{"n_layer": 8, "d_model": 224, "n_head": 5, "n_kv_head": 5, "head_dim": 32, "d_mlp": 576, "vocab_size": 3800, "activation": "swiglu", "norm": "rmsnorm", "norm_place": "pre", "norm_eps": 1e-05, "positions": "rope", "rope_base": 1020.0, "rope_fraction": 0.5, "qk_norm": false, "attn_scale": 0.177, "bias": "none", "tie_embeddings": false, "parallel_block": false, "extras": ["some layers without attention", "gated attention", "value embeddings", "an embedding shortcut", "skips across layers", "capped logits"], "init": "uniform", "init_std_qkv": 0.0352, "init_std_o": 0.0437, "init_std_up": 0.0503, "init_std_down": 0.0503, "optimizer": "muon_variant", "lr": 0.00618, "lr_mult_up": 0.714, "beta1": 0.95, "lr_head": 0.0048, "grad_clip": 1.0, "warmup_steps": 200, "schedule": "wsd", "decay_fraction": 1.0, "decay_shape": "linear", "final_lr_fraction": 0.0, "batch_tokens": 8192, "seq_len": 512, "doc_mask": true, "train_tokens": 92750000, "steps": 11323, "dataset": "wikipedia_en"}
Each number is 500 + 25 x the weight over its row's rms, rounded and kept within 0 to 999. Layers, rows and columns count from 0. Numbers have three digits each. The size before them is the row's rms in percent of the matrix's.

# layer 5 MLP up, 576x224, rms 0.0502, rows 480-561, columns 168-223
101:453485502523461491502512499500535490470464478484471473506490534543514528521487532498515487476502451527508495507455483492555499493487521459482509494478517477497550501462
093:484523502470452450526484477527475453536509466508501540456489511496462483503535498461509534464496503509477462535513481457472508484550503516473499462497475491470508513530
099:510503471495481508548474517522491467486494496488532491477478497483526512457488469530494465514447485535489477514482544482511519491496473469484499493462497444475510473510
099:497498455502521508510476516524522501488488534504501511511512507502524531502507527482516493507480513477463506496441511515469499516491506505494484519528515531478472485500
100:479516528533489478496529444472522490489531520483526521548460480528476517483493494476497516460475530490501507523514489489510522477493527509514499492466479495507486477562
102:503491561495560497521453501512484552489516524524536516495496533516518510481505446488527477509490511525481540461478533530504499514520482435483494467494501491501544493474
104:463486475484528455505509474507498457505481540513494499481534478515496493513520510530463469501512506504486539499488506466520510509457535524534497439450462490557539508513
098:541509473509491479540538493510493529475532539503522506578551501511483490510525486537481473481492495496498488536465525493532524541510473469482523495510504504464474475491
096:496466484478490447478505491507474473536533555500517494481554484504535545486526543470462478468443541487506527523494537532520511446487552484497527482501513465497495532511
089:504495512473487514502467495484483501467490501499568509462446529482507484512501501528507508497493510514512517489532492465505463476521526517479507489507517496496469447521
096:488498508479478489534548537477506518523454506470475490491454475501526547493490513514501501542454470504465462468486517487553508462506502507484531525491485506498478475466
101:454495527540477510491441514483477545494503469490499546501481523507539530483468506485474508495501490478493502524497481531438502527493514480518514508544521498517516491502
103:513494450520495517491470519523543546530498491449473491512504524493494479498487514509478472531504497537475502509536484472508500497469467498474507467515529519473496465526
095:494544520530470493504487503495498525514455495529534524502501509519504500514499517494531516472488512501475443462483505528501525530504558488491498523495473516481514466501
101:518437471504497491499487472482503474544521532491486495511499529523491460516481528442519496537494534489476490549515528540476525484525513471497533461521507466443515490500
095:473529455472549457527507480474481558487496526492516504480521530486527526462496523516476519462516522483484524489474474445454496483472497453521485511538528476465518504530
095:533486515544497544528486536508495474523517484492488535473518519468467458494438523475483511556512492528494506516546465520483472472537495461553549469461519461443482518480
100:521500507533538491520541504484529500484526526456478498467507448530469501515511521513529455513536498528537492445507495526499508523491569518512468496498537522519455496535
105:509503450497518512479496499493546516520547509504496475528488482536503475469471527454516501500480487522530523479480499569481511473513428474480542494497492496511536525518
099:474528490467557501486520466493552514504489542487478517514504483501445482452483544496466482478485500498497497485462515462500517522522513473499513466508507527496484463496
104:532495513511524495497479510493492521453476526507486529526531554481488461469473484478521516500465502442501501505501481482498503521474517493485521520503491515523507519515
098:501519540517455495491483481499527480495507483469497516489466496535464515496517499544522458505464536513496529464519489497511492535533493553487491493483525475510525492485
097:470521522502505468510504508482496495494468480477543461502508518497478495464516517480530492521492522500471550515507516536557504501523488537480510536523506500500488486538
104:570474530499499516474439534488527478461468514485487489525451485508482505533507480480495501506500468506507512476513481476511502492426476461470527486520489509495496554529
100:488523501473490475571475477498520505468496481492522467488499522561502492544501525520504466512484506507520527510495504487480501538488524513440509445463494464534497480517
103:517465504483506497523497512510544478483512516451510481541488485491511490486526516461456504484492524491515522529551508525447477498471488526506486542528506505500510474521
107:516457541501496466515481495504503502504490502539489476516483467480504495525514502512494493476476520475470463472514512460486484520508519528497477507489537540489478538526
098:569505460516481533521544460523480494477515526509466490502538484487469530503501503514543514522506505534483486457522528456494538524547481480485500485455556506483499445533
103:467524508444448573474494529518518454515488514496514515520478512546503477464541511517516526513476474473467474471469514506508476502505505502538541502469523524479487521497
100:570519520516511504534501466508478467451453487508501485513547501528526518474487483486462476513577517481475516523507492508507511510488475502514543490442530523534488493492
097:516488441476481530508492487505520516498501540475521496482502526496525535520463494525492482458497506488503501521513522501471506523480514500547491497559522503448494478534
095:511500474513501494512507497544520521521504533498495489484515535491533492540463488503500466496462511506494529535493497492467510516491453492465488507520504504510497503545
100:504522550524480490545529496513497539487511481484514503547550508531496537479469516506555515505482493469504494531493497503496496472488474467483491498499485491514484488542
102:522489519489487489459538496484544501505519489483472495489477547494457517484500498561565511503513505513522472502495504506516539532428488491515501529494490524492496536515
097:521511537489466474513526492531518525530507450476507490547484517508474513506490474507526449493536436534461509503520508497477474512492461568517482502491511523519471515489
103:511503531514486459489510466467517500546492474535549496519467514482501488494477503489524472499503546498469554490509500490487515459497467486492495456545525534503523521478
101:478482489494516460511460501483497537532462503491470493517505470493514557511530483471530501523492479521515512492547501537466515494493541544491464484499517535529457470474
102:478491471471517483493543480481505443463531476515514489499483516461515571519528513543492497497476447466488552535497506510506505456481494551519519513512516504505511488529
102:529508527516492489515543493526473484480484475479466488515490482507530495506488539507482473490521483514482492486517527526513484492554505498469504507514513479497532543481
104:546499517472517505518509492485501525502495485521460480522488510467521481477497494516451499499464555537487458486518457489531491489531524498506462483468459469510533494486
097:467510467537494490514484529519534489503505523494495514465510451536514452490510508568499492520500509501484518503526479526489533472529513502491498483495500509498463462512
103:478521509484522484481488449497539459557516478507486514508510503510474509455516461476525497534498522528464500493488519507520481481509487512511506458521497496474501539481
100:418470490501499496487511526471486528538517534511499506511545549537478511525492490492490508482458495501483476508498480490503504492437472497459495513513507579504503527496
102:498530535490528484507523467498529514474494489474539502495530473529480500501503495453503481492476494503511439508483571497524495539473511505513470489541493505481488513504
102:481511517506524479539504548501506456509515508516520504517479479455538526507459519544494477516480523522490505497496497472518518467510541464539452532520507511533468506515
097:508493500481537532474488534498495497484505504489504469501560514494522531495486523501457509514493525515495523516487561482496478486523524471414475483527487490538519504470
104:511492521485500463508526481506475472549504502499487493463504524532501456536514486502497554522499491501501491471508553494509483505505522500501502511528497479460529492483
100:436502501512475539508474493500496481494503487461495491492490504508498471510510496478475544467514524476493482545535525528500514535493473512528485472541550523495548481490
093:509519469501528478484519469512479521525519517534506527534524452466483441495485493515472527517511506539525484520493504496467480511517532487524491460500493467497507498541
105:509501508529514481533488521483527494472569486529496468503527493481515474505480499527589525508477516492518532493470517482515521528533455489535513501508518511483489551506
105:531511484499476489498511491536466487495503494500511525497510469433498456488502481498518477495569513524505506445491507498508505513462463449501526519497492504493490509514
102:482537505519527531471452461516519514487490524494511533547477502498511527492502488477548476518507473451507541478498552450509514499519489518479507553494474498532477489496
101:513522482527486498477499481482486492497498513461530506497484445504464499505496565491463498471501500488500497537490510529450502489518536488480503486504490565486470557548
102:518482458486474499549522479447519510533500509477481454479494479537466467466520494497524484512527448453503520454473506529498525506544448523467470537531456494494510498519
100:473510473450496468507567532462499470515523487515487497483532491509506520519459515463515460467500488518473514521471485500482440513503469540538479553460494521490526501501
095:523503482521513514488497506490495491446501456483510499501475486482478560473472522517538477467492457444494492503466469540512492474455458475489461480518482498535531512505
102:505520526461492503480456482516470518560493500456481482539491478489530477521522492552506467462485505445510473525454517518507497476471512508463482464506505483473475547514
101:532510505520487495553535492482495475505498493510493517501521525525463513533525535520503503510484502535451528526517528466468475541493495474510505484555569484520523545473
103:504513506474510512530448490500460509515499478545467493503532519524472510481510486528516497474470493541512541490490492489470486505485482499460517513545526521537555554521
104:480512490514529515531480437520534481484511483500540529474468521514528508494483485505504507480504533474511481427480493524496480518526482473457539493491539470533454501488
101:508493511463490480454455478515523502498511537467564508466531519510506484515478514508517498530447456489488512468484534530497499544481532483516489488494506511499450502509
102:481523478505516521508545519496499501527502442503499529483500492495505474482503506515518494482495507489510459488459514503508499540553497500535443472498522480514460477512
104:514540525453519483507504492472457488520463478519515463521495473487473471486516491518499521511503471486490523494521518540435508536498489516498492501483500480497521445493
097:498521522501536472498530451532534479514520494499481480512475471486512543451508513465485501502459527494479450495499536493481498493515526451495522536510528526551512492474
098:538505523473509494476517483506484477520457467516490496472515457479491507498520501478469476525552508484481450502500509508498506493486480494523489500540587543523468456521
101:530477525506487499483530518492481480513488484524522522464494477487484445535507474452501489541475500537490488537525523475499503463500495512528507506465521464551466459505
102:489510539498469568475509494478487491510473478437534468505520446499519486531482481516524465489518531484490475480489458527472482463501495506525447556537471488498518502510
100:515513441462514524480501487490494463458481490534546470489447492520483439494527514500478536501472480496465522456507500531491483471511503462500499501466478480441472501482
099:511540545491500500499505496492469507526533509503461534485497493503558529510516484493478521524488491497480455556493508462479528469460460500507461485538437503513509491477
098:509556526508480471518498489472503513458499481474494475538492477486520513559470479523453541513483502501519480498530516506473506519501499471473493484489455495495477499510
099:476512462520527519441507506485503463483491435534526526472520461515484518496469531472455498517526485506483546534478477492533490449471446479520523493487499499506477503534
095:497494462526498498504464524484474570503472508478507491475445484493451503529516529526484486463477466504501521531514511502552542479506481537480466488483428543493488530515
097:493470513524505505471498473491489501431521516475528522491467476490506504529501510469499508452484472510489513493466516472509529490460474428539460488470516501513471475484
095:508480478475457508517540522507483486521517530498493485489484452507545516507477497502478460483489508472483541509469528530509552525468463486501497475467507523486486458510
108:524502518479460501520477494455491458480506536503439541512528497483496456461497516475502464519507489504493540504507479477518502508486507515477478497521486470465516450521
095:547499512492478498544487479504489506522527478494494505510522509554476458517470483516513523498518473490475501503486483522526524518452542467503496523540486494483543485485
104:503464488488479511511511479455443507477519559483471477490453495540481471465518509530490478501528538492485470529521499498527541500479521515453483497488501534497482480509
095:504483500485527505444550480514530510554502516501493497501527487493436492496531496483465494518492480494499548523461515464499473524470511514505488462496498468520508492452
103:507499465507507528480515478499475453450468473461522529489501503480552530478479503485510514449497471507512474542490505499536507528525505538537466481544522503504543522558
104:499487473508536546489495501520485521479486500486520483479489506545525503489529519496518514514502471480470520545454469512500481505545527509519502517539522510540566504485
096:499507481510536531515500491498491517549543514460466507464500483503502506477447504478518527448503524485509520522532487517532522513467525481481465552501475478452483506502
099:474502471505534506491490514511494531504488521499504489506535466533535540498521527455455462477477504490496500488526460441534496481521465512487504468533501480482532528503
# layer 5 MLP down (transposed), 576x224, rms 0.0503, rows 480-560, columns 168-223
100:507491539541504505485485498514519478502474526536497485458478451515467520523503489532500514508511472510512540500525511558486486466488532437501544507468492500509486519470
098:520533538530501489521502505516485449504504477526514509495520501463501457465560502495518517497488546536507491511464485515523514549505489510539479495456505500493507533476
101:471493508543528508511484503516498498479488482477493459491549514492497483553477530474516469495473468506495529537523477482498484515537510503501508523498494536455499491487
099:510539477420491504543508476517486503501513461482505512535499515516497493527442486520501520542507533507544496477479471502505457460482507470521493507456523527499489466505
092:503485510489526544503495512518440516478514488508479478508521534511511526498523505525475499514541546496544539474477486524550520505503524520497514542529445490491522495472
098:528486540509495501515503493516486520430492524485524487484528520486483449481491492498496496507487486509520520482547527508455561500468495517508506486497507506520474467523
101:513511501530499504534503558482488497457507477499534498486508462487518475481531494529478505481479487549435536512516527524562508519476512509476543477522490528515501513513
097:462531479465518528519468490501531486524517472541483503485513490478414506520522518514483490495493472496457480513510528509475481510502520488500477478503532502541540514483
098:485503489491517505498494479540528498506512529520500501507487491475518498514490524517502512511516488555522511504477523504491493469471468516449507502456475473485473515488
094:512519481480519503460516495487483484462483531468501538515490549500534519513492539541510529490506502477521489535429510458464517513523471497476537473515491491442517509523
096:473489489503488504482464480469524539497517480527512486523494543491501565529493488489510526488465498544463493557500460519499515479479481431497528496467518527512479518499
104:480508481476523533512552514490557519487471452529485557499545557485483504479488511487503522545483500491510476472510484474504483518530499523535493481539503508533502527481
104:504465500533517491478522486501479499494504514511508490475522498515543479507505506500475527516495498524518473505504455532519527479496503511496494442549483501504468475510
093:503508481551493491522494495501530525517482509520527502524503477496457493495482492525539467489442493539516449493489469518509491488495515506488470477544531459499529484492
102:499513448471473491495495529506497518530541465537498504515521462519465473489480518511459499476507521510493520471464506476456498529470460471537491509507490472505512547452
091:515505520517536500467513510540542506508493489501536521503488494499512528488495538478497477484455484500483504446506547474545492478520512472545522497493507498546482507493
094:498520482513514484517447446532493516464518506493536506485536519464518470501524493491450489528462515491484462493505463476490540508530517503468497499495506524509514477491
102:485536469507476502468495486469523523493465481492541530517487510533490515521522483509478517500488504481515487485528472512470505519524527478525488507493490506514484535506
108:493522489500490500502508480496543461512530469453508520524515529510511491492522492487554522450521484526508470503495485501511487518510471475515530473519467522490478487499
101:501499511517506499503517473481509492525484512512497549486501535453487508470492508532446517474508501515534507542498522517536492538456537499468518474505426527471464519516
103:484488497506501532519513494454499470554527514490527540493542542491492523560508472515500514480515486489515528522541514494488482491566503497472444470511523485476489504491
101:440476516517499442471506500442481505512507506487483479462480495532557518474478502517508530459500488497489566513505499515526459496536503454529534492538466508461508518477
100:515490463467504512477516538500476496484545533522459512502489511484463525512522500470501471521482518510539515546474494543488526494482489515463486559461543452481502461504
102:534507504492525499547503509482472469465516501499485471472542511517540474526512489524472535487469497540510526503511492478451489483542507539480465501482494529515518528512
102:500520492516471503476461538503494515496486490541507495511512510510454464483507497465471511511517482480482511517499502462466510479487561487497478538524485498523507519478
100:516502521524463518495488506486500508509525470481483526554506531506477509525494490499510540529501533502542532527487489486501479456494462517487487475522498496477495523484
099:470515497464526492543488511469472519473514464514477434491461510469490503522471491500498493504518504502462487456485478506516459446500511497476487500499512513479502432476
093:480505518470504511520486482477493473500479465468509527493496483473535491508507516522522500508523501496529504547487481496492541532466473521500567491488480515557490498501
103:487486504529523459469541517496488493453518517496498519483507479508511492479495500506523487517489506485505527520500532503497524505486448466509505507522504527537503480510
100:491491513515459537499498520524507559533515507496448520502510516498529496514461483499480521489451493472487458471517500529554524509558515508483489502516490487527483507441
099:471530478492493489551465491477488469511545518501510512476509521463476493522530523490470521576516489519504435518517513524483524473499459529450512530509523507451484475497
097:529509516487502459501537504503509485474505466481502497518509510501569472511487493483479511474482502508531481508498496491456519501486557560495523496516492489479503526487
100:531491528498522525514498498505488527532467489528497456457477500443531492502483506495468492527511510469494484514565526514473532444500499492511516474514553474533449511503
099:519475441510474507479477488505432550582496486507489489529505509492530499524497520487516512499540519502536497504492481518477510445479443492500515465508471467468498530456
099:516476482534505496524499538510461482489501533486499485499485487533532451527485501502455539527484504512519531509515486493499484492539476448513520501493493517514503501477
097:477518537540515494498487472468488458537506452484474537533477529486501499515483530525494499527564530473515528523551495513495486487471486505530471501513531516459487549495
101:496478512511553507525513523536482485488465532476530481516477514537512519462544508485484487464556503492513470496490477543517446504492485528496536475484469456499523464515
100:519499472500523474522497524545487503514500483489498507485461486460505470525498492538542451570468523508477421467496503556462462486495483506462482510483515531471470526490
100:480543509508469510510537522470511483431540513516476523518459462496501490506452500493513521474545505486532481492474546502497461508531498521519497453469519471511570516515
102:485485513518511486459493504466495521467519494453482468472523526562461524473560534511582520510523513516500531468496447477479489514474466504535492462498498489465471524468
102:480509477545519489503481506479488460463528526487500468508538482513491497517498476481493491523511532543462486546498474475501503461542454541502524443465520493498462522520
102:509477496499522487503499471530529537482478511505486483499513465500476505511498454477490510479528477501482515472530560500513507516485503514494517510506497491517466519444
102:450494565523543477518516524536515473501500512510511491485495508515433525523493511487525523461496494475493507505493477484504473517444508516500498475504511536489456528474
100:496528524556515473509524474459521517478512496523486504496515494486505486509510500561501476529471513444530480515507484520528473505497554504531495516518511544511514494508
099:520495473514471501493490485436505489484489535472473525506534531482500450476517507481558488514481560513478477541480466546520492494474485526494492528475500484541490469540
100:513527497470512517460532505516498554523446459487475507477511460531538535467480515534520510472521476498509495537532480471525489496518477514526444462519480496495484486504
103:517557475500505534489509475472512479492540496519493459502491506482475507520518510507490496510523476482521510499474580497509478519466476485498468515520503453463523473527
103:505456498519519483515470491485502516484517504509438531491483496500483533531548512525478519490503505490526490485543497513516581468461473542493491471454486497534467491514
096:522472478531465505490475478466439524448541500480512503501508474548515520488484508501450487544485535526527532502499527532496497526472475477529518520484509484500522529465
100:518487537493538481497516533529493540526476451504504511485467493523491477504506479518541530539535480501521469476503511491551479498476501527510479476445500486522518510488
104:507497450481489540507507487524535503474500485489539506509508493487514475496522497520478467507488488541472473464527502511553526508476483460483496538527454471456492512509
101:540477587530517481478467500520487530481495487478544476535455499530540495534505497497482489487483463491557439500531470525508532484490532525519504549508492457517473506497
100:536511492492479533476487526487503484526506489508501473499483447525510515538529477514481444506509526506498468532461498489538518480480482497449447522425465500498500526492
102:505484521512546508521512476452550495493497505498533504479488488440540506487508485544479477542485470481497523500476549503496538495501546511483521469503501520530509544479
102:507475487472475489517475481537487520588470478545546493481529522526439505478480505538515428533469476504501473506491520513475483497500508529513508480548472477449519527519
097:505454511479514517463499470527516501508482500498503499516467527508525476510496495522506486506501474485451581473525482498488507497523448468528522527437475473518536510491
098:529530481534534501486489471520505463533506473538496495490508457469506531505487490506467510531468500494486471516478523511506533505478483517438475523491480468502511535535
100:515491518535507480469508520493485506483487454510483544463478495504510496527501511501524513493457484478495511511507541482485477489485557527461450503515485461495523508505
099:483454522504547527499464494504466482527525511426455472451454515502513461531470447471483522502512496513488507489476508484537483421468473480545549509484475503482494489528
105:513470487528520484521499515509530538489498509503476545452560474490486489559505499508502454481505471531473511525502483497474452473479490511524470435516506441478496517512
100:481475523513524517506486496497496524501475488471516526503461422471515501506515450513520536521537565514460467475561489528463505493506511477495523492534527431518511480493
102:496514513526484524522516515454483496469496449501514500464486526514494519536472507502508483470480474519526494516473498475495506485510535500453544525457535520479526493479
099:584513502495533534501516502521474492467521520535509516490520484446517554501504522498499476513526490507467502526481489490515479526468484452524552528487468450520496478468
098:511508483499530514486505464503534489457501545511501475458463489506479543503512509511491545536526509495470484504531544489499481528483488480460488483488497533502497496546
093:503497497537513493489519542458507513508470512542490522504515467522488496465531541498506466495473534521527488492485466499524508513516474496507545488502506527528479486483
093:491518480541482485496527504456549462494487555494540500474487488527524514489476444501481492469565516528469520478507524552503509460487451522519511522517495532506513467491
100:443506516512467498495483517478474493512544500484481502538509499487496497526466529499477497509491495523464495501491537461493526490463511488497539433484518539493526503468
103:540529476499488449511492514503495489509503513535517473464511525533524490500444492471497504513533455500517506494482520554514519456476465487507523498483501515489515521522
105:546562521508516480501525479487474474445532487476487510516514451488506518536465451472513497534498479480489494480535492520507532451494496541501463536488465540542499507453
103:519482549517469538495470541506516518529488473491466510516502482468464474505532522499487524482470470489494502501512478496464504526533523525576490522520473524535521521477
105:525491480514487484479477493520487469517517476506500462526473504510469508486527466525511498521487490501498475464459527496505488474451475503526493524518485477463492515530
100:501459486507503485498495533487519505481513479518495497515514476480471525475471441523479478536503494502544451480501514512533496465515506500496503463500544515445508490532
096:514497503505483482522512522465512498522466500521501509519449510502517540485563528512479451519477512519532542481478501507507518493510531482468516507494571492528511447506
098:470527517465465508481450520485511503525496523526480518507490476488508513539487506474456472477524493501454545531471480507529504547543490452483465496482502522524453510515
104:504458507547518510509486521465539515445497505512511518479493500539518542482427504497502555531491471478475487485505553515514502510508547511506486504483523499486552472478
090:482498512491492522474497560424526477468532555478559495513514512533542486495448482520512484509490544506488474479502458529488527526521464499523514472500525515491506496482
101:507467553486522493550515520528500485512497489490461501523459468501503529500494469526519508470484499496511490542515516529485461529540560515520449512478512564515474540537
099:499528480494511525530528492488495502487529525484484469546532478520508491494512516520462460473550505500528522542485492483469530444460507470456507459484484487498513464504
101:495513470516493523423466505543541487485551525476497479487509521523499460549516497524503455477535525508512496517499484493477504479493514568503507493477475476514509532453
099:544503529452494525495537463541552489500489508487474525522515544492493539522483524555510493468539499471478530464542491524503517532498507511511509495526475444497502480506
100:494521505484555517506472478445455492523521528447511492489511501513526559507533508510514478446491473447493495515504470508483480478444507500490531485478491496447476494495
# layer 5 MLP gate, 576x224, rms 0.0503, rows 481-561, columns 168-223
103:497489518495479517508505511485487497554483442487482493524480521476454514473481553502504485484519503486486476460484475469520464477503489464524484493504498496490459475488
107:527552443475499445471463524524469499475486491498516499506542506524500501478506560506495499469473467515449503496500505551486462470515504463498477491513501496490524517506
098:500507480511463535554499475502516461525516492482529512486450503533493513492507437488523532482501518485530492495506490511469518454522504553495540499487556429485479515492
100:498514502460494476486464501545510532481510502509493505565506481553521490491506477494489472506531500539503435478470507464489503503527528502513538497530529476483468475476
098:526499525472481520496488493511535501462498473503514444517473498481485506509532500451513467474499546473519510538501502512544489522467542464494502516510478483523516472491
101:490513471501483511505526421525476537517497534442492506545512532511503495502479497496512474533522512493505456541481548499514471538501480517493512488481535494452495519487
100:514477477481559480502514510492503576488505474513512504487471543502482523460552509482467479507531535488540512475503475522510488506482487445498539482541481510488489444490
102:488472515492500467495478509505479491470534519500496493479530467527485455527496566484496508455438496499513493513494510481487494535504509510481520549459512523498499549500
091:495526495511522515541468533521543464582551482496421514506505498496506475489517508541526496513511497495517501524498507530527502505504503505452471494515541514552520513475
097:473512494513450451486493496548490491452486487450495504506484509476507481530501435515521457508493449474451445535479494515490519503454547472433527467511506463507501515483
098:523514521450518507518543477520514487531508496501481517483461490469537518453498505521502549489493519509474477475511499504495504492526488513493501503469475518494509520548
106:498471479527492506484503485485472545516538533506461500472488510513499499503564489488521495508544462493469527511550480522512512519482500524455546502516519496522530534453
095:502469473505520473519518503498534458502528506493500469522487498507475523510528537478482506459562476510532544519522490525484490455464448513498499513484526501511509507498
101:455499519497488543469524485461516541526541492454487476452502509471490504473497485492487474565484467510463476509498481491450480553539473468545495469533513459506551517531
088:487457562534483499488529464492516498497479480470471519490452525471519523476426454491516563493498501498503546483525519521515531490511514521504493508467495499486460506508
089:508438532459493522489491498514496498491502486529500466509487500449491488493521445510517443455492504496480468479507490517478531537498469458533517522543482512479502506507
104:498482481502489515550503532488482514493465534465491512498524425522483496554533511483498513537535531498531505513493515516508462525499506536498503505524533512485518535522
107:509487493514522505506509518519505472492548497504510501507477459538463501498533517538524507462485498501530482495483473478467515457513518496525524480560462527489539485539
100:495483507535493501470493535445491524513542472492514532507560504492506497517469496514477518511472507506540523514490516517498475490539518454525514489473489543522480475461
106:506525456464526499495513500523448514558477477558524541484489496459493490501541494486498497526490528537506448478531527500507501502564492492533491503535436464479543505509
105:477514525487503506521537454519465502510519490517457465477495474520449532516547522562511463503508456516546489534529475522500472496504518510528512527505489496503465518485
112:497540530525503533527494460500542500519510506506499486478452449506473497492514505549532494541497494528515475447461523513515522517521503509507515507522556544476511509516
105:485529477516498452539579500482538565532513461494505470487507494549534520491506495521548479493492505483490522517449476436494501505489500520523503496488510462486488480491
103:475481508537544489505484510523480480506486475543469512500493512462509494565517490496498500493497527474496557515478502517498489448495466539520466482494527519479485525504
098:465449539485541467495525500483515496477517491535512542455480492511490520515492487485493479463525529448492502493513474508511509499540533471483516563499524481510495448521
107:502544516555482486493537440522484542536522488493501474509480490510549490502431521495482504518542512458465500478493477492533525484507472488488528490474467532466493499522
100:543536497504477522485492501487486502472538518507472514483541493507488531502514496522532523486512531534463499483534501482467497493518477495462501512522528479501514464508
098:453533528507477561489485469488493496540474501473484498536502499543485485524517518457476492512512486485461505491544509480504523510494482504469504528504522466467483528517
097:516465488467476466511493483501478477513480507480482533470466478496487437533491525524500500509444455493497478464532505467476489472505517478504478491525478449511530464533
103:505545506504502464508524520474538479498459522494495502501487501492492477483533513453501475516521475474481530488546464496541495485512489528434500498456524511520501497511
096:532459470509494525514466469513503505501507520494488518446477472486485493534476476474489512494467501555523549534492533486493507514467457479479485527503481501507493517476
097:502504490502525503475478530484529518480506445471528492489509447463524488527517476519509478487468457516479504484498463453533521527503478503431484493503499513517453457489
111:490492486506527515473508473520549525512466502501509492496507528522501493502514476507504466509515537494450482511573515439483488486518477508470500537531523505475469489482
099:499477530492457501476548483497506515506511460467523514534502508513482519530490514559505441513536482508509487494530509500485511472501469498503517534501490536505496503466
101:462504459473476530488495511537492510483498467508460531478527539515508443503539501496517529506494482556536469510515512489453479468518494511525454525473481514488508528514
105:482510496474468488480471521529524510490514505514516473502509483537499532503494505523487480489487523510553536498542503537534497461484497492521450494512478541464500522512
099:469447501474480460511541446488505487501468513520509473493477483528463510530505501568519481538487493496496506520527472497509483493495512506495512489474503481456498498482
097:499480483547493495467504496514507474551527468499470500508514455479512498522521516511464512542495533526462483520479493481491490456516487538489490478532476491501450450496
092:476438472483486485510555504480515454473421490540475481507497528522511518506468487475493522464515517443491482497473537528499486519463490536438545473494476518494496530522
097:454488530514498516509482543532474477519497467507485565485498517529517466509495513472523510513502478504546480567482501467519525487538511518578497481474506529497462502492
098:504545476483472504531490504466449515517497489516486471476495490509460538520532463542478480481506471490548521473502567503475500449518505491517517489531502505538476498492
100:498481514508524509583527495451497519481504491507526457478496502512518484522484487521479505491536476490546513496506469499493496492499510550538503477523505523499517533518
095:521496481535470492474484488494516461521457459510542514478506472528471473456473511472521501517526542498510476523479530535496462509490536475505495531480545536493488472480
099:499521556508480495494479510540499478520528545500490491520516513494547470539523459482490479509486532507505450468516484506475470528479511517502540498523475481455507497486
097:492489530490502530528491501499494490475538469486517501510544497510496535476517488493503485520485498518483495502485528511486457496495513483531494469539499491542491473496
095:471514499503551522509495525455555509450475488538495477492503492494504543463490516484481500469529533504525531514528466507533489466466450508543494521471471494534498484517
101:502538489453465465469506503491481493484455528512489526488477541510486477474523481445465495512501488471501486464476489504518499513488465515475566551522513514529497501487
094:478508515518478510512486507498527473470457476491503506451503502521512519477504469526544480507487519466503514473537462470524527534518476446506520521542510515537484514492
100:494483437538502483500456457458507531496487481523509518520458513522531471523524482540531509508470463505504508509481527488495501497516513494470496508531535530500509509526
099:464488501517544513493498490483485477533500463492448518500489474508493560545431494524486510491458493504471475482483514522487523481468533516495502507500472516465476492513
102:447522518509507463504493489463484523520477516500503522484490514463542496537479483484448455474508502485481501509519507489524501522545545507511516518481497523517510454548
106:479488524472480474487495474488495481504485456460487477481535487506449428495504462512503503495478508469468498486505461500483501509462499482451500487530512521523528482531
096:499472459498501554533477539467526484520499501502494516493527484495513515500476511454514533531537526500515474489526482508480523490522495497486518494480481484516493509483
106:473473480504497499509505492500485479478472497508489473458483476458483522495475505518486487498473510530528546487495528471500465535497493520482483512522484464522571523498
101:500522478497451494501524504477460488505493491490483458544518539466549518493480480479473521431501474475491494490526505521526501441502504479426475485476488473474515462511
103:526478515513506488501489496454520532545502492507459491456493503525527520493514519500463452507520489477501523486448520510497496491504528487441499479504498546485519486505
106:442464470527480470488498520482513552498495482534482520519498496501445472505479489509469487524496496520543514483444505549460496510493500525495523518504491541498480482506
098:508491463530499485533513479489519466540485505478504498511482464518487520505521473526533430493492499488481503477490501484470498493471519481481542509528518537550508527495
102:518482497569446500524504487520515457476517458544527555506536536514508506506486566477490472483488486534526510437495440525461508503584508499505486540517488494471491485477
103:540481495549543508527521497481488517510494519520490519527509518543519523556489475506501497506476493486535496533485516509529524503501528549497539558517518496498531504518
106:478480484484488509548462489494473497483498499436511547505502508490464499472495498515508484478508505509516510553506510476485509456486477472476500491512508503481486471470
098:532529476505509535493479514526518480480528501533500532460517524536489480493507506506457485486500473502506477509521510502488465503486530532496500523484487445493500504494
101:498503474511485483480497508531549523539506507495493475513516522574505500529500502492482528477498506518476517552471515516495458514565462502517477476577526511481475509501
105:478497469515516507513492459482492495516445480500490501512489467564503507515493521522500492497471505482502494517511514499441491534521485481476535446508527492474497485496
101:481488531499492499519528493501561511534551494504462495476518515538531504516500494475530504547503486511559553490511485489523499520477482512509513456500539469482537497468
103:470448513524477533470478519512553485515502472505523492507490491480508502525518551534483453486516516499495497500476537490470509518520456491496482499538476508486529516543
103:521511471527505476508493517489485504496498505461506479508501481515511537527503518494486499483489480536517497506511476501500505507528504510437509503489537542437479518515
102:516520535501506457509495482506472468468508481512477545449522492512508520533484478485517530451515531520509483530484507536480549530465494482535498493517462539544486508509
100:474533524493525478506508516520481508495527549533493500469510467501474484485488476467480516477530491479497495489501525511551510485490521562525515512484527467525544493548
108:478529492495526529476518525470476511529527490457527519466447504486463488496492518511503473522524498485512521480474457512484479460499498514504435516483481500509546528532
099:500515467515479469456499504481496565477518465547526497509486478495519498500539503517454484486524529460546505479478539502524537512496548467505519489503459518514534525482
096:488481509471458525530537512495515463494468530539497506459506509465515533477475493459477484474504521505480493500540501550533443502517503471458550520539481509508514514487
097:532497523495501524499460525478495513518508543508519505502529490470467531517482479500499537516474438562507445508489475470498549487491498453526502537575526517465498498487
107:525493478489538540511514510453503460484505509484463483491466503471507477488528530458503511519540491492490536488494505525559438552472470482524475506548534488508486487505
092:481493485514461500477510467484480501491516493527489473464468540523533519524538471447472508506507491497517496530525518495496470506502475525523483530532500473545503527474
102:454500513503456489512496476505518479522510497492477475455533503499490567478506508508483476467457517503509491494538536515465532522459455480491481490499500494510515530480
101:505531469522500513474472493511502513518493449471512538458549477500509518531498480495526507512502508496475492554485542506496528497497505525496507503544475483477498502540
100:494500513478486490503498469464492528487481463506483496509492484456472498494514544498523521497485503496498543517478485512511494494464525504467520463507462473509474508494
104:522495443524538548495497470464540548477475505481491492499496552542518470512537512475501524514454474521479519526518491546467465495521516538475511470486559547505542490496
098:508483520547523508506513511466489502467487456520509540481508477506475572528516489496487525473525468526507484499521489477520494525489513511540517517505487543471500508503
098:496492521456509507490490500554523473516526535508480510480514554504522504519495510516505473493500539488495495501465464538510530534481504500479448520525502441486491463488